config = dict(
    num_hidden_layers=9,
    intermediate_size=576,
    vocab_size=2048,
    rope_fraction=0.5,
    tie_word_embeddings=False,
    init_std_qkv=0.0958,
    init_std_o=0.0226,
    batch_tokens=[16384, 32768],
    doc_mask=True,
    train_tokens=146000000,
)
Each number is 128 + 32 x the weight over its row's rms, rounded and kept within 0 to 255. Layers, rows and columns count from 0. Numbers have three digits each. The size before them is the row's rms in percent of the matrix's.

# layer 4 attention query, 192x192, rms 0.115, rows 32-46, columns 0-95
098:105126129167060121119113154087076082136209170109116102096120120102084163136147088079180151124039211095156119084098080106133138133084137151073107098177102170155133119149112117151191108135108121156150072128152169174088077149111100099117117168114137128200108118137143171076095203122193151091
102:065183135017104061128091137102170124177114138105154206148147145166192138071137153146115096032123114208105112149141089112129146166109124127126105150116109129106103091145156104136068126119140132175083158131106139133140120094153164098109126101146101132130147157149119122092172115132119124172
104:104096117158105107149092064066156150116109080049090181157118111167173118125099099144103108088142099106151109087130150086135121099142140164169161131190112098138098091152127085156162107148169148162132113086127131254144167074097155125095123094090134160103156107115156153096129130093109154134
103:145131094162118108075081129151099057117154130118116078148121074145169175169070104094126149149125141107084098078054057101195149213143123176152167125116073164104119154133105165182147102032107193128125133138108084202115124112165098150119198134109119165139126119123136163105083116095144125140
085:162114114105150100142104103122154112110063090074093074081130091061107133138128087142181177135139092089134118109120160101180108144111134160145213129135110071096130142142158119086173116162135155111120140117097085202167171113103162158121173114163139180123139112169152107116179109136104143132
095:138139105080120157143124074118159159171118129107107094127154105149094130100125085133145162117212098130089110133123135149115118078095126140190094097214139057135131153125131156157067075117142148108174102138085115148131174115148160112128111143132131064116151093119101148218136089126070093126
093:126127134126101103133148152133148116143169172090123096132127105110094105149128099101105121168132103145088123122140079098097112177148171133094129166098058175120086126121145148133131099156202150110179111095149124158178106087165086160135187146184096125184081112125144132108182086102124096106
109:140236089158109142154171074049127128157116094097187199108091172132133110157134093121108102084150138088119069116164182154154149098123130172102105085129124125150073138123131177162120114093168059148120157107135101140135129114105137077122152110112164172085087103172110142170125145167119102109
102:091174149136138121118151136116161125168139115098160147183128192158142148078121122121092141117167098114072111080103076193127114142102144127104147131045126145100118176155164172125129178093132109172081206117114106157141132088160139142143230136086163186139149111147111147119145083118098097134
101:141087129082124154100158110197088099146165139147058159119130114112156197133104067111188145100142104059133120114087060148144145183095168111091125144132116108110168138121107128076135132110126168102072133112086061178072102102136103098152135110116129114197165116126142084125091118177121139110
101:108194107065194178127179135085131104133151125122117167146111101160158071127110092139146131066124133115138092111103135114178090123145122115169135162088120119126079099112092173094116118188181171162112126101104091152161158133100171116132198102146121122117173118169072090118164068133151096079
103:115122123109108125156105123107109145125110171161145140108179094065094114091107157178128026099094077138117156167177131099107141145112079129133068084110116074075153114186118055109163083198179129133151110141147108167116121128150114146118113185113140117120127121072160151087117135125172138150
084:108115089106143102109117120145095125115138115091110087138153096078140155094160084160168139109135110103103154094095106078205107137159157099142159175129111141128139099155158121125212079147160148178128115105136133210181149105105151154148189140122140176124097110133162165053180113129096122156
093:123048150149139133165143192141103056108083104142145130128113135122181130185154188151106179142094169130126121093102093073124118113149126148145160105134120135141198142115116166127117189133150114106131140148166173120125114168160138146114127127083132152056145163156140136120180143111163144115
084:154057132157156174142118113168171139166127145132086087124122146061119166118118171114170117159117096124122140110085104126176130188144150138061098199084129118069183146155124060137100120176078130082114156133077129175102089128185101141151114149130151123179158154107140070112107097109158169117
# layer 4 attention key, 192x192, rms 0.11, rows 32-45, columns 0-95
094:167187177082123121101157149193096070123082101133150145122119156178184118128169140106130190146105081132091140144108147074094146163165122117081142091100135103157163115108092170103068105140122158176182097168100075081092128155111105124165130123152164144088103055099185106173108125192132127146
103:085139110175158118131099166145124093144074167109129153133101133164098084164101106222145109108171132061187112145132077113128102101123145134170091142150047085157095119086141174169059148139171093088181083067091176164189142131170168111164176160138107148138153128138166078162165124141118159155
100:135110104097135128149160081166133096110069125105095183165119150199148074107140174141113155102180066121140140110188171109130140090140101084085096142146142130161120137114096178154081091161164126092141187149106113116182113103080165089141091126144204166138154181144118095164123129181112134106
091:094124146066127157121118168147159123173113109130174093151118161199046147134128168107108112143145130051157092175084134179135140147180162105099138089151151109215120159065125189102099130175091154126144155131102086159143141083108150144112140137150135099103124100167130110137128152156107140152
088:143145077119139080139146145134154156129156120131137096086185153150079096165061152162109149146088154132178121154138115101084124116141046174107099163141116146083183110140157093103138082091177115117117138102137073102105097095126152158090153141118160124083091217079092128054091146157155126137
093:114114065143190114130155072166177162147169090099101164132117124108111137056123133159110064079142108179140048144117152177082130142140129133200092149123109173098118099127142153122145172137144110103119113105134094133181091096109154120107205145079126155184088168146158141131120108171112137183
088:135093117137125144150167185096081043126112149138158105152096160149196137142178169129132175138079137125130123136086077121115150141136134100136098124147176144200153127120098093086124154109089141118170151095179124052135096128127176117171104115103108140043176087173176152112084122113195113141
092:138149093089146101175127147098110150127104117131086145118181115131182094125140106108068104141166066214092164166200181162150138074089127069187101112106142154044188194119125105075119120119151127112100096119111126171094102176163155147142175139127155168111174103121115093144136091123156138110
093:141092086099089135183115164067148150149072156083183121174118092123111133174152124146120120150128131121163138098145166073131106065105108103080136138129151130089151153134123098154072115108093113157073117114139123114125153224175167146121174128188128063106164175131139085120138114094162092172
093:174170170089169131047100204105149198160124134121168098142095145115083162150054134119177172134155178100095128138113158182115101081178092124054137104110141159164150149124104153096090151070051127139072120101109141113106173109147133132094152129113150105093128162164108141120080103166146112125
094:100154102163124119163116085100108158141113136095084095088162110183116092153091148113116125071145107087095121068145111157133107145134108113126142145134139155111176096122188090140091133063117143087099235088139115154180103091140131171130183176115192099065111194144131156158068139071124136124
083:126127158160114108106084079115122061079122147180148168173148128112143115086113103156138183107062157190165144095105135129169125122147087040162136137116109129179114056101102137156150124090122125136210096102132116113115109133107123144191109128111131182124093177146120115141150167182117148116
075:151155123128092109136167152130150107124066101144146113105125166173129093112104128159157161186126164050167113111116107094136149095126048142128115185176160074187156105079098114125107049110131098084154151089139055113136136075117151122133128137114143100041092208106145125088138153159138114120
098:129120137111135135180141117112147108101094189141161061156116147195170095126137189091110140145110137147131157134138148069156135218087143191073150109149092141077102120146111187136154079142119192140192204156103168108149163160121107150116113105155145070106116148082118134142111135119148120103